Each number is 500 + 40 x the weight over its row's rms, rounded and kept within 0 to 999. Layers, rows and columns count from 0. Numbers have three digits each. The size before them is the row's rms in percent of the matrix's.

# down: layer 2 MLP down (transposed), 512x256, rms 0.0516, rows 76-93, columns 0-255
# gate: layer 2 MLP gate, 512x256, rms 0.0843, rows 77-94, columns 0-255
# up: layer 2 MLP up, 512x256, rms 0.0796, rows 77-94, columns 0-255
down76 094:548443464465526517478560491509484481455461489499513445452386487521504481552527516492468504457521556528533477539463491495416511515549492541565531502533522500619543422509520554580542498483443479490458438477490509503427530458530459490497518447495503577514587465447495492529534582496529498611539508512580508498518544523470516486499581452499524491556457499550487493521514482527428530512495530456487464539415541418522585516569522507503585518505439527452514572594468502485525485514477487503505541541497486451473576512482523524550451410503545505517567508587522476488443543478529547478431475512491454582542468500505508522440451537551494521565548490516484477489584512481437529491501525483536452517515543467589485491544545485513529489474496487540478454487416479464506476489517500
gate77 096:504525477500430466441480519564549472516463552517500532558490480508498500504540489494472514437502475460510429510504516455476577550472528475501484522468491465448483537445549509469496526514513442547501447512508451513468530446481454505469501440507550541428514582537521536445459490444404458513552533504511506545530566523436510604464495468526536549568544569441543490517606438498494483493520530505556454532488516537465520411529505473460538552468492519452490491441460498429456577491562455479525498344522523530563469497490477473568536558510449435501537459470451438473544529478553494489498477487485518520509490535554536506476432495505473503555465474483474473464493520537494532524537589580500496473553499515467574506465515441480508401491464498456580524490494444450479462465568523
up77 101:505459489432482516539518482567439506589560446547495491509454475508470477489532560583569532473482482509580510478508526524524506501483489526519519508488463503482406528447516518524482550432531511490546494522500506498472443440506460487461454480450493486510582499524496470492429562475506475542467550466438476559546519437540505458535440489446452470599523484491561552515546560520532463482514477467525423549475442528500525476519495507522554475472519588455470529491461638464525471467455462542509523465472527477469422509510554499470482521480448441623525500543525456568475416446470431446452494499532494549457546449538456568469464538450472468481480426473485500503519540540442471472523554538549495461490504470423461488525451461508545443497537470545499483501493503487489483389505489
down77 099:531418498463532485481515534501503557472470482421534528421506442491515563553472544540455511524496501489454473529574534516516465433466535544441487504530558398463512463475490494458481506468587511508508476589401497566523529456578507502454515471482481403514464482480559488448444496476502567514496500472473442494505512542536525491441490478504494508569568505552464475555511545498562501494463544454484463478478509500548513434602477373442468477526545547558487538551510488522472490585511426541455474482545501543534447502488473542485504495513538528489517476536480534519474531481516586460544457506468508526511559458542487531462509533550529478414515432565472570526488450533532508526525613508496563486448466506511493448489503497596522505471503503510501482460564523437506466506479435
gate78 100:532490423554551488528465447522500433509413553473512473550584512556531468514584457526539489539468510528487525546506424519560520576513420480445513510507469525485522488474517444601474536481534568485451519482415556530491491463463459461471463574443506485454462570456464463533439539536496516436444476466409545529444516514556546547457505523561543466472530447463546512491493520473504498467481540447531521458519534515480534448519444471483546501474461557461479451518534467509535505479569540519434501535488481519512488497528455521561457511533518505512524536498409440478465542513490528487465531591478509463505505468589569482507524569516472559466455504506475501423493447490530429454512508561544476471481560488581468483478522464370462508537462476514486514521503471506536500523546436
up78 101:493562530476551514527509483472452451473483517459483522514515466458444539511438591481492518456531519540522529466487565502519528464525542483456502480468477554503498530512548434520533442489429448529516533449468470470517509446486454540530453529516505453559561512417490470496527442547546479463524409508504544451518555502565528526451555560444459515453540487494481459487507476557450471501422464484407553561449459462539442538562537532555471473477465550526541483496456461529454533531435502497453510518471467500477539555451508464562492547501465453427496490513552518511507521458482491491549518486479482521525453504495453594451504510416469564507467466481444515518517509495481501475461382548591548477492516525454518553482594477433582483522574554526547399507521524463524497569477551
down78 102:467586558563485460433477502531498478469419531510498495434425502434485479490479437554501527436463475472557487604471535483445456516483457531521507510379531546477502518408421508473495471514474472531409558553467534465516543594464467546560471532503467444466502491499486484456542545583493465423548451471526501481539498471504508565543529560484439514474491386476480538522539440488562541499434511533513512523502497508483460515510534551421534518438507500461502529504448515465462553462493565497479523455444480524513534500492443470507485494450565524478506467473583418522458518504442474516465517515524503480520451512510495538434565493513469459526536448515482411511513535565458542565536525548540563488449518492557450556447488512485531533527485488470477476485494511513530514423470508
gate79 098:515512558522432602445493414457511523444629507463461500498480474469567510542505443486550468428526442498512530502527576529482542491523481491525514537567540479517535493553523453550539502491450397399527519464465457467407525480473532527470482531502497484511482537507500550479535504563443512441516477525535520434535495529559464484538527508498581488515505618480494428491523482545474513480503518481537518402518503482503516463528467543474543524506466538544503477575558507450526461485536462495527485496495449460495466515495540442492453507564538449504466492489486472522534526562482539550445497439423508527512475427508451446525485499500501485496542444546475490504541469612517394484473564487501483458495548476531428470537530461435509435538518460507560532443545505489475530504418504
up79 097:502500517525550518596496521502507433547422515504506553509521538542518539580528497530518530564542474498492560547492503499550517576523480483479532449454569492493463458463477472501487514471535517509464490498466446534505480516471411455488502517542515500417402484490454556484492469530536542495528453479477493524505414504557519513537460436450527557402510416541464522445449523416511465458524554499453442483503545494488459447488435523561433453534511485484564481486420515497516493455506477434503528621446469520516532523440519540524517451541504535428470533542518504474543515583453456524552473481552480521542533551490486554525489535537462536464483513530528446508455510535444514551456431456566487543480449520490424485467436437493472477458441443480461485499572501494564533567517454
down79 104:435519440483482562575513485597492522478435539499531494492488477483542464518541484490505528484506521525471534516428566502489474490589462429514521443480576404477552434459518531433514513490477515439540486537505535502496445601471520500511560516426537533492468577537488546525491518496511556520571516470548499505496461446495508523439438417517522493495492486485493482464447517528482582466480503497546545497524486542501563531526480509514474497457467530535524560468501528515529511514471476525489385420391470577568553490515481460525498509525531551524457471515506504503543502559466478530526447491503495461540584524511439485468517533489498536490548475511582374512512466467497483493464414462551532501434531476411514474539487529538540478530541516488470498539621485569436542506481516
gate80 097:518450500439508496542536457490448483516477556452497563567553486529491571467483444539539558558495538530519452522453488502512467416460526566480534516450519545530443535469485454487503551499508535527477474495463512508507477476572503585486476511471478538478509484449541577516551495529463501476504461463496435466420466429488490434510535496551522495451485499529466564468511496487546519497568548509483544491523531478459531532470579484473464505562389522454481493469579502524522536563515419493449561433524507514534553474459541547514515590535486523498455528542448470520568473496454538458487501521492521531609460447523433505585564506460528521514539484503455467558579493508533480474451593502452464478529521550500546531521521550418521502559510453565538514561452535586472531492471441
up80 094:496456504494489537538508488422467455479540466486484560421542551426514496456455504445483511499553491443511489510509497479554524551494502526494472404498513562490473464552556511534513511539557572467482510512501509494611545489512458554457497514548431430501426478441508493503493468514507505466447522484549514524457552470514516481529504552484453479478515496494471495549453456466396492510486524528477452463493482441482546571546470492497550547491536480505473459611514593464497427588487547496503474573506494557536516468476486574522509401527531529489526585462527575542458515498454520536550496525456597555533487480507494563572484528524491544453446556556444576569447494539542507513476471572516474547524556446461508516486488506503531478517485464486502477551533454421488547415481467
down80 101:452501483431510524461503528562441499492478454491531538481524457477496560453447527523518519509408530563486492518475562532465447537469606497501504412507476551510461540451522514422575554507557517466530506459519496524488538444369527552528458468555560564493457544480544456501520600483478490457535530545575420547467461496524446468471529444482443487478543516511518494465534490527524469545444542444506513535545470417493551504513482437501481504466545473403521514442447492464441477544517480514459504446481490498514482496458519488533597538549443490536448499515511539478476506482494505494508489431483545527470468509453478561493471503425567536514498559545574534527520502483474495520423477430532514524497520498444509436458534480439464504512574427519493502522511500484519433566418540
gate81 098:502525512427441525504568512556555425517559498470521477480519485428558465549515519556426410529532492441448535470483438479510509449514547542486460553514491552475548480486563467453530464532493516486517566503507493503487486516448543430479470437532457508473476441520445551437500587485488463504538460457542522536438450464562465486460521523454469499487489489552486525527448549516519503494572402522463452540473503532432574471473512505562444525497490539503514540508586571499566414500422527512533503531511519481511537616475468494580428499521456459506518539548479526504594500518513429538519487506507505526460462417555439511510475527493462558552514481508452509523506454532488489500523452458548508541555523556571382442504560482500511495465524489508526548514473494512530522502462518
up81 101:468506526507403450526500542427540466487521486532468528412464490520550595514543537483489432458525547567484508629452454510494474489500487501466538550460497503445526487493505445525499519418533615541494507487545476561493527487503518438500510514472487492524473502604517487451522521429533520520502530448476469460532433498479466503434540543505428494480570506534457499441460452491517506505448482493495479527494448535476522492480593500592527512476509532532488501524516460496517503508468468484494508454522494505485481481488515467557423489557422481484523517558485453531451429516533492529497511487456483500573476518538437525471426393413489509521536518534483508464501482448509494441575476472535519520561479542596458522431435458564574498546542519467546456536485545440577513559495542
down81 100:469458466500426501495462561525552523539531494503481537516562405514490485510566529516521511510515569514409498506561501506547551523429460565487472439475512456462537461579464527480497446438590535488525553517523508532471544492410440485532558541426534530520482492551490413460495490538525565443520542511457467452468557504521525572427493538517535462506479414542537490479529537509445472540488552534503553470557504485552442434507416453475532471541512491532444528493433530543434531498533524521517533419551466464514528529518444478493534513494443480487464471491479487471519495419510480550531484456536454487549466548518526468587489419404512582437554484526462513543530493494564508501471506497459483525503553417439544506524483473496526498479470494479461491509428432508462449494497532
gate82 097:521520506476472487492491452494625487461530520509421416543493463518568500496458568541510485470565505509500479455475547531533516519495571481531525458558429508488561513484545475528557532496528490529617528505507450498548518458481465482524461454484456508540491498464510510502555478520516531455393469471543504433404459480481582406551470521502511513523502523496475451609511594574523461557521568468498522495569487553525507564577545478489501500485480542532496455486475512579469441565601502500453550523526469526508495503486580557466456422571497568508475498491512468471565483438463528547431514496504462507535486494527462504550506487516563569511507509500543465499423532487482487458471488509515545513458438531487461499517539480540425507546481508541584568490487483497468514519518511
up82 102:502490455428514521485529522424468440516563498502542505461464513526471543473477510581459504423500464632544476524518529500517531513448424451467522466516436458501517490473470457549483394512484558542481464483481552450454538488497526466459518488467498521509473438503512436479431519489499497433493588501513385458503565430488494509539508498509538513423478469461471528510555477486452505457488442436469486482483443521541474445446508453496479496537569408503529475501563521464429503414462511460515429488533523458456467530560592507560437500464485529462512472486493454466480563476561533470517528524490491518550463549483583453493475475520456418482501526460496505512503551571505460488498483440502532507499481504543522519542485531467555458447615486440420533492496475497443456498518474
down82 100:506456475503506540498460485479497534524495514523499481475507511579430456525581497496476467428542513507500549485563538530478510599527502487521486483448537495487493449469515406544493585494493490488335469459528532524500483545552481414422540456501509539504503500513489521477452443521465485483438507488472571499483581488477478463534589443427462537506541436492506479463553477475504514523497443435551564579550556463522540542492488478505528516421504478521501550527510499501503506547487492490550527520544474548490474486545541531507487458465438425483478501499493417456503486564523569444504467429526585566550571482527511468507533482570495499456488413482461455454507478415472464465483511469497475510450480508470470532493551514521499544505461502448448562585447551417464531539469476
gate83 103:548540474473461560471539500506528490491560567461516496522405466558505475498508449500459475578544461535543553456522474457441486434496580566505513462486492500524515551502516437532609544482412513523500486513499544450456521516469507588544497516556461541541481447489460508544532531449517537527518477565511554471460453549472453507528443548501544506490527541486524533551514540535535484528529428518556514564490467463509492522429521485419515459511520531487554505521519420546445528499462537492495537489492503460461595490497481549553537485563467423506476467450462492485506528481496526530519569488528485499475522573467417476535384406513466464528528468484551421492510518561483529487475498494448512444497571500520528497459577498566490434478441517522560451593455510520560540532487520
up83 104:506481502512507514474451487510483535509558536477445511499503594446510527527551492566514504455492462515429480541441548526481478489537494490474536477515505536470450465425507508402499466603492483452488564468487510453462573492570538427408529467456451466460533495540579536474552498511449430513509530435526460537614563468518511533516562498537512500520517563511500517477557508435454521482485493533464517513470523550533468448544499506586495509510564523551532515452523536450557529483632490492541477418511535547436455480552503425504451483477486504497477503444459470464447461470462441492563492466435496508498513475489538553456509508518487439453445491450463454515487487491460463400516488557496551495434429540543524545537541496462452591487507505541487476509543500479490493468433482
down83 099:442507516502498516458466482444456513526486524449489518508505568506499547482519511472518479511563523577482561585511529561507524479632507564489519499532536472474494435473478425530469538515476391505470485381367491458465442396575440420512502580527507480511490504521509560505515533443533505479488519453495466496533511497475492436567512528518501510500507500484495483456503532498370513525428510473498453540475543516511506417450488555544480461462501577532498530454469548510554528483525494472531465508482520533448487487495510473495491472545411531455583471506460452481453490496551463497547543508502511473474493470567415575427457468451451522489451479394538473493483454480451474472519492480509477468498478454479492478504488471459496489554445473538542491458513538536539489436548503
gate84 097:493520465549440489500495506498541518556542505499535490446508526535547562464447483510454444463527505534472465498469532538472425554551541541437476537535497482466475540554570446463489473529478550479533530464550510502537394536575503469457438510532525535538483462488534562485519489496453456488455491506544488485558536480464504499452491518517559445509533494531562490480562500490487526509581438505579533552483561568521562554518493523545531552441482546447454502417433499546612503482528499435468524477466528490463501486497495529477517489586486538551517417414468472532550441434407456468482524503444537468528527457470558463512517563483520354495444486528443481456519538489488499493517552560513511483541525603529441543480503534504519488559490490542518519517488522549435484498481483
up84 098:511443540552558473538483503506542532440455511468478519521574523557566446495487550431506489499505468509442490550497559466485457574466511507494568495495494513529447536487494506478520529553504512478433482538491512469504522520483435453468444468571553559513568547472478468529470501507561509563447552539516499523565471463480533536512522485483492527555433591478528506510472513544532475503550499472511468443502514513489458531487482508437419497507571495536509516469532550507517512453492548515563476549505507503478445552558504518532533565525490483515426525498445417518531468602523459455457609510502488487477491534563545505462458525541519482498579439531588517426466484569446482521459385437568522502454400469546549462490525493462510519422452542502555499490435528506425514544563490
down84 099:465543488476528478497524485421495469474538462482519488455478426480517536531496504479523510470468483525468534584487477473482407487511474505453536511545442553507547540494524511459461451512479513501445465441563556513471590393469518460480486512508553414516533541490498562500430443512457519495493519510459533429488501529452526483511469523435447611478498527531470484593558500504497516526459455517507590477511456553547490459481489480498488565478463579518557536484532560539452436477511562579536521484428550520529497553552427497545496516555475500465580568570501491476538456548583595476555545486496474471518514506498449523473526472553502560539515448510552460562430535558513530471535527546531468554467485486539500528512546518498446397474456501458531495478503471544533483498474437
gate85 113:475548441468506477472492542446561467541540446478565528527560491511527444549460500523449553521519416522502445472593508479577542528556463464560498463473464446530517525455494470456542509430586502500552506493504528483522492434493472542491477460466457449464480515499560542552516494556529488491542446566509473487496579519502554510598491521464442456512543544544486426479499537517496566487587461537504460488410602526474547548507481464488411540541456511555461508473485509541512515517512477521489602558463482475544535509485451514563523464517594470522533474493434528511553590470499548465493542443547495508529501496523493529412435536507548533512484530476511480480549563495574484494535480471432461508483496495491448519485531438524453473548508459536521471444517552458538470442507554
up85 108:488524501528505446578546508500488447551471450485494468515463444494571526443467550433454461422499482459573538488498449496495475577482484447550509435544571493504468515483511457527467516553511482530506466494487502511496474516479514457557498572538537492509488483546489539474402428512529522475455470540513522488485463531460529503431467549471527522437425480497488583470463507549490424452482544457484479469566509470517457561415530495419543570518491411469531494527501474504511533453507460519525505544445498456501488488460545499463519450437429510495425571517500553493484542481537496502488548420531446509475496422461500503454564462479462584513453474508495558494503481539447481599428494527464524420408494446480543467489464521496516413485503560521484534523518601526549466490546456
down85 108:421497442490486489455528476508464562530544522523622476476493517509489528469510567478483463473560487497518506490490520583550475487488420571461528522549531463477462474574516456536536514529452523528555480490423475467464482497514531564452519538441511541508485397492497506472502569474462487456489510509537537581522507446521457498464477458466519535485498464434474497503514542486467471444591493480519580437498501459526455450393443533486581508515477532468499454420529481497565559549563455419461454460491554440568459435557588488548548511459466586525499553524445487466489478487511518509517498518520526573511507494444483462487502478511514527563496531482569587500538518522449478523529471544437563533506518431454521508505545391519492505459486505504535507467470476553497556501502522
gate86 094:521467513510465441537563489577578470521480519554517506481453483519506461500491495516583456568439581508554517462448526524462555514493500429537502460478469491516553510466551502498498617527527525478518469514505475528496517509494423537595539520473496503438524480450464447481524451541529438530530504503502489499460437478565472457471539459392497464542531522467480485454532564507534523509566468518420483431462494460513508553592513511492499471526555533465522498557455533475582476510502541513449506476461529532469472449468485476570542537511385528480489527620484469534543503470549425452471516590509524438534409521510536529520513542570514471503432490486458481478493464534488445469469489496504502462519473406501486569494490496494536419490505501541576466531500560527575513502525512
up86 094:472474550561476472517522523447546506485469433529392504500521477492533488570492490527496517514509566424445517526519502533469442446516555507509406554498480439488486529496495470458442511466500577472558504479557512598538480471520547607468499580476499479513464511481508522486463525531496531564472574518519430440455486462536484515548470518540527471493458485544476470518512508430481496446524499543458418510527523474500415443463522512586492561518495450549445435526480435462527440473475528448519487535422485511509505505463459498492547526569469422538538536505537519496550546576505487578465492509524519528485537476555498570450457519484515423554503475481508450491488494596517544530523447572455547507575455479484470481451511466555502543536474467475477447480556524424436474529542446
down86 098:533599466538475469566553453540432499513533496534515473474452476578466548556440444490503462549518529554517403456565504469506512523587479524509468485492587527479521544530541516524483526474506490483524494513475446486498462504479475497468544498481522394592488498480515496533460489493488468500590571536515524500485571494528539421512460438507433450503491512466514552447487521560465399512483546498489507477490484464510518563475568440489511505514453506475415470482502489482469562559509556528461488523416582531445415517510442578472536531521462520516476542565506536466511571478541509466471467483545482556475452511550460488414496487505542479522465431497514599508490512510401504494465509504427542464503441529526526524468423452532495521541457491454530496443454496555537539496469489
gate87 106:499492518566523486507429501438515558555502478507468541478528486547534526457525533529448533460437466507434467487573498495497476426492484528488464557461528437491561476478492494507485544496584472511519430502525475552540557524480525502503597494471505545481490506548411506541530545484532518524511533569465509507425476457555537582572485489553506547482495559465477512575569457469555468567534552503554464508505433449475551474488566486586532452506490495470479480510531487468505550494531511447451441517513487521530510411561461455479532451510488475473457484435524509485496450571474496532575503545533586419522533544500528510474566431489477484501528516502497503523491546605491502579429597516514462543474518414485541524489501519418526484496426469425508571488483537535548505517516476
up87 109:494486407524533468477438505520520487505504446488493466556462464492520532459507547580538479490588559528505420481463447552482455523519466492542563478565478499398539506477519495513460525502472564514513485495530427502424452459526510497445512502499466509497508448472509513513490516558505510469457471454514492439484410500552459519494453499480457600542450457521550568543468554459515464538496490472512519451476456472468507480534444499484470476470522472498491465435540540594536542506503496497516523533497482447549456506597492473600502572488453534558453562519541499481469476499520501474462473550448489488508467525522503543544576432476491512543480493568526534401552571562544546516458447556541488470382485481477519474582489513452490452510436457467482504435451506539548528599493505
down87 105:486418542553453452472437483529513552528508515501463450416464503493478464490497549465462512513491524450447564521567479482466597495411481526498487454530467471502473514534472518460391570520547470456494518637535468538613510468444502463466530529545517513511502480584537492509483525491513454532488472457558521524473516505483499493486546546463526510460490523520467488548457500547521514531515441500498540443491479535483392463539488528437523497513487485555515549527515535502493527557439522457464538489542461502453511448461514496540480479527537540494545511459464561530454529498508501439563537477451467553499539468504485500546496523519545461413532478577537448483417555483532527493489573520446480498563529497499489602484477530537530514510517526366545431490530487479416516541454570
gate88 094:509483469529518465501459561453450483486473469464469516489480603491499565448471460529522521536510446515485541480464501461510492519500452512531556511510553519533495497522545521550554510458432515478455613469522493472453527534560596473489509505502510526450479498547458462538376552420492512483525445489437573419518531501514499483493438484500513553509468519455510544462433549461499547448531522466461448566454525487456496509518461485499483447428499528553451502520574449552477444546491479481521494557551596520523459472457476411458462518520492532506527499548519416546457466463455492534495418533527504513477522447546493492542544500461473513422443453488380465484494570575534461490524544515563451451437434492598442483492494474506512488535436483551514488471535525508500478507495489
up88 097:562527498502491498489475552466457500477534446508475506450430459504471520462481471470483520513444495458482530445516502456491557480484459452483487507484529462524483544433516500520552535491397481520385575511477537491482537524522450542558539559535479490486466532591475433478534505467508563586540534538519512559511449572500492520488465505527473580468467542583530498483455514561580583555531456530473494570538407523443563462532472453545440479508543533570543495505495519528509598582452472443460572490500547537481512501468588505499566552503487507460553549535518501438489435476545467512530472607473513486508484491508464497523602467460469495499450540475469456534525470535534458449521510503495485432530446514546563495514503456515535528556488544490507495469557539477508477458456535
down88 096:496502536465553474478478505467480484484418427482524473514536468541529497474478546506440465434528490491557492426490484471485441492557417515455541475462563489480525494463459528516453619459442474482437499413452518471456484481571505554475507498487513422474489529514408598448469497488483442472542437497435464469530537439541546468479499507445493565491435579535469487484484511479496540552538482579495493529509500495460555557515466520450450541476378553518589470451528572520492506569416462471502460496500515557527486465469509451523529479522496511543514483520571451485442429498494448490484412490465448501575496477511540518525535421533475427483432461521456443495485486494478510512469582536476523475502480563510545557449516531512518475542487513515491453484519519480519499543469554
gate89 099:528521529503474450413496473597554506544456468472541500476469493466496500448614503503521527469452543479482500555509536502427421526485430444528503495476492471499492499555487522428427499510522589509440539516499556490498520521560524484514593485485543541450498535574541497503524561466424509592529520533467518530528491483452505519488507497501495582557483531465500405466515469455505463491487442570533475457531541571545480483459597537488530456490474463486539490564452417540515485520517460411536492507500512485525537523472516457456550475501559524503511454449454488517531479572477531500537441465521574523457571465424567539581504488488558448498463532532522512476552488543437571496547407554472493459513527563470525533529450496489535555451450466508513519496508513506566520522497465
up89 100:492588500535439479497590434502591473533497430551496512495499489515529508470529525458493504448422540548563537457542494421460497496437459520485446533501587484551458478532433476469473485490479454501552490527531495585526510520506537491517449471459481496470547492458566551515530423436473464574510536513486443446502519488484468469416545539489478445509549544505460454552566544502526482514550574501523541490512536499474511499520504388479439360464513524545533492472422468512464432522494572511429534486513496486534576455605537562457526476521602478516459518461483484532528493537515491524508450463432452554516564507504487539548515502510551462531534556523540498566512494462492514534466412505502503527528509493548449565489502489499482474475470454440515505512519491496493527469493545
down89 096:498422512462511488551444513540473520475549539465523436578467518464508546431509469489549467505555463482528478497474508490528530499575498533517539468411443487442480511446476491469586483535544463498457477446516483474435478479483457510542502523537457333532557474575466484508506494485547447446509465434452524491516537592550508469547471470500467466476481483438499517487479451455458530488564514484483482562501523569551494531482413501484558568471524529460480452551520468478521508501477475556498503494460492462511433526513480459518461468487526504488510497526480487502418456552512482460506514454559515443460468402502453550438464534534355567464502561475455455489536480482535473573462504489482515530446433455463552483510517474417465532513511490498444471473511514551450488506432449
gate90 107:466546420550448502453490507521492492537535548491383559488526569500510488474478479531515525500465476583489497511532508550557434467526477519463557485526575536480480511486540525542463538510561505592504432484462465459503520506470527503458479484615499552454419494567483541482566489463438538481580479501503509520560364488521565576538419523564529546459509463517517548456465466464504466485509533570560495530513498497453488468510523460480486550535484460417498491538459455459500529514475543473515594484490476476460514542502513543537544584428453515440482558537463458422535433523519497498496508471493548462505531529525515477533539493521367452482521497453456500465527459554521468515516525477507493489469483510529445489486466543445523484415485499439511536530497554546511528478539488
up90 109:476494520525528510485472528515425478491499497507590491514565454582430528543575435530502503562526465517513507496420536488468583568476489545557431472496449512462505443490442557425473491524510464438465574553496532565582514477512494439515572519470497514471516463481473417470443481508527430539451538470515505533559470502406522448517524456506490496590530559522535472507511502544495430503443502519506497511495461497555499500471502503553531499566501488549472429462543516507401499442511497513501488495528563530497398488560511464477460504554479488574495498466520514495409561579512446497502466546509427531436486479530539542442544505550573500480505494573495500502510513479431466540525527563520487464490523555485539458489449478544479548549490476531543481455537425508500484598492506
down90 095:529444516472508478518529456512487535503511483472451456446526479506466529469505511482411525472524489517564481432544534515510535492563533490489536430554515448517483470508526445607551480507452480520472515230455476515497502319464493528469473507443551554512517546462486455497508478475520502514481497583493479494409570499502479497425480509496497487492442471569512471518531580505480464428545471507555528490443537442483548488489498537508444451468483463487510490484534527530543499531498449518456452535483521490486518470493558485523465548504550465524498527465519515537520559477511427553499508533532486534488470493474546574544492468473553523524525468456475444559511489546478496461470523560463546486474497467527514515493459472523521538476445530498466467506476515466434484498529477
gate91 094:510507505474501500535471465533459530539527575506405532479500547485557477492502490540465473480543513507525461479478455480470477554498542437530466494597572557491432488560535477458453502534484461534534523518512483501506575477494485463520576489547566493509495494538466517540504500511512486554546536473559431471519512419533567473470426470464495462491564485489511561445446539514462483453561431541479598469439503512454513532557486419436569489474518373451546567522446487499499523424477556482485459535493477458417517583488563555537529515485447479508428545479500531504504545531513409434534566466470435516455540477519540515412518490493454488483518541455533454457506556564488476538584496470481559509516471497572505496500506504540472481442532461477459471519441471526477485469511505
up91 101:546599474439521453564413447489528485449472516469474549428585526544515425568531587488535494486543490497500458404448507441549565527515435458525447453508507467469471494487539548512504590511522478563490499469502435535560504512557456445534552466489486503540459483566454546551500520442503534518507531475474468552480490487495521512505462488454511503460469497512496520486450474486509561472534520471486456531488508563523505504543539524501482469478488543451544469480414535481479449469425520507478548507557486453482465502490586463493500423435473498484532496543457529463505517472495473389448527514471467564524408504484474542477577516439538389550479491481466497598499543551470502517491504512434494508532538491500425527514473486453486422525533463511496497548493394476512500487526420
down91 099:508491595498493504566528550473543509576474504490400522590505499451519526493512486490490461619461483435494488542492464519503485525499528417482483487521537515584504499477505549519471454566578499462488536587463433468446538439529519473449552420495527446492517488485512555506511472485474525516499464499460494433525517503485478493556512466526439484545475569554481475480493484527550476558543522520503544590469468484516529478515532474480554522540500439561481452535434454537546518460513453440422484526473531537477476453541516462547507481441561535540488541507479505458496548490561568471485500450523542498412530499474502582518523474604536524478474469518562617486500545460496541566507488504388408520477493460510467500505470529544478507503427521527498477464470493588500505460448492
gate92 110:476413498481446526501443471439532520504591484524532530508511531517569538493489563537442400524493545512437453476489456509462495465487495474515544524560530488461527520560565501453486527490483470530522564518506474503478581493536542573474492556496499587460558476502532498515480509475566526565518487491515464538490405540510519497445533483447476582617493557526568479493463508551492574577474463578464493445421441573522492515556554534494531463476575511507488548547569480514525454554469555543478498589469508462498481459473573454492482460522489533480572508474517508518474422546485437485541489513494524491452527513546456452545526538492472451462465464493477515569538503560499570513512511464438529541533496477548490508524577534514456520524481529530472543581456444468498537469547492
up92 105:496407546540438463498376495504485478522472468473481509487510536504603582541529479561504439452473469479445459487483494491551603570486481477474485456549609502457471507556460531478519497494508461523526534517449528486524511507516457500485572514539556498508528525559529509455547519492487462530476481490528511546611507482471546558461489497549502508548543490563465537435485541575562483481519521512523473468521496515509490568500505410415488489529530466483534545558514563403485493496555458498543469495476540486502453445549574494454486411545512450486528452471481465483438475559544454485552524487522464426430533545560506501501565521540488487443482540570498472523493503535459524445509578489502536498538535572596504516474502489480435466503465543459501527501505438441554482513523492
down92 096:381469497534510467521525434489530490490451529457465418498529498467443468441566520555563498439476477470478523488524482458490512543485470517486466478477467483499523497495474452510322492472566493484530552751464505538532444447455485506579518530515478515471523523538546463452424421502467502533450514499513481487445531508502540498491489531448499499519497531532503456482517494525537454536542496515533490517492546444512459525497508521509463463488497474449497533531515571512423462515468506497435546514493523483496522464525546476517598519462531461442511448489523437537488529485541626527417491473511456494444536509432509542489537514482523510512490488591427490534460471484463498515511503467505491528446516461482499510494396488520513510519511474499496503531496515503502464545498489
gate93 096:457513454571541506567517513461533567433502485374446495521492494576448465539495509443492500499490510498490505473550457523504489498553462463494495532541490494542537456514574454527515468496513495467493511553525541530537521503542552487502453507506461523469470565444527509561357443516576497503528490467475526514547444526547505482413458543504610471488538551496466502468497562478445544393574501502511488471471481440503492455559479495439474505456485519531420538527544538508492536408508453539442510539527472521531465479494468495443431553534520489543544437564553437562489540483488481538517473500482571504509538474575514442455475531515563520497505483482448499540473450467438485500534481490498447523462483525503477513506455479435450525526486397549451555505502588533465435459475483
up93 097:525520501530486532477409526606452507470550536569521481520539589447556498542544551578476427524540549587525475454462554464483490495509507503551510542462516517522442564561438533511532496521493452553502503470452460477461456500440533431434564522468473497465554526504483496411571494462548520474519436547461478498548478480512446490557507478587490450573482486500486523550478484452529496507510458522523523505448400575524528475486541536555597484534459501501491491487563486485488445569526495448509493540530520511494478442481564489481550519447501532509533519521468528427506419497479472515437498590550503513535368464559508550535542466537485497500475472471483459434510460485527516480551526494550537480529525528435472524462530471546554509506522542457569491516509475512503581515497475
down93 090:548509462540478502517494527512436491505508474502522514517500507481576516526495480541465462497500487501501551480460586434529549465409582490538516489539523414506449578463471573580506529468484477512493534479447475371527431514504529500484516487529493610420565456483509500451517527505497569452454460510492489494538529478468554553490495449500536517425480455484567505527529502454496562522451477509484512508489454495466434496461551474600532463510473547450544500460468447490510396574482565462528490509509466496510540488481495447558455557429533512451498529477422514424576495568496507472476539545493520505511475488487511450506519491471432488440499461459523436501517523553523549511559418464549558434449466420557520493537544423472458482433495554469488479502513499501530555478532520
gate94 103:537556485467440498478532488506513532492526502501488540484498535545561492490514536538511508422556478443476547454498544491448482436499529575506553539548444433528516605493514516481485477523461524452544589462553468501419523461517593505449534462499539540538491443520433443507416569461509495497495537466474460467566502503507520481556520531474498484484522486423532446512509562460517498494480459471481472521446518522418484466455556486539555540514557426469376563507453562511506431466481487568479500530580542516498469506548471493512469452571428507539499430472484524559496566494502586520498473515448511501430483466481531553501473403449507483455465501436510460522517522568479503536484514518515481532405514474543547605468468470510502484505585447487445537497492503499508493536481492
up94 097:501499477451462435556487537465482546472548541516423564578508559522574484541562455490424444507502535470483605512580475448502462547516501501430453527520521521563427526434506493486509486581446477487556510485432555501480457465582603481455503430569555491516456530433481454497472529469526485467502470528525481480544523538538486497527464479504459472514580470562539501508555469505506547487452502478479533557568462506474500510477530426525551473498529412544426509497506494537459465477471527544517474543553507492523527452533546510464517552565424539486479447496424509529464497494449534487486523552475449512535445494455525515601468421516534497523466462450470459588500545420558462547529529506544540525456514538514539524468459473494437473524527554513533525512478542526525504516480464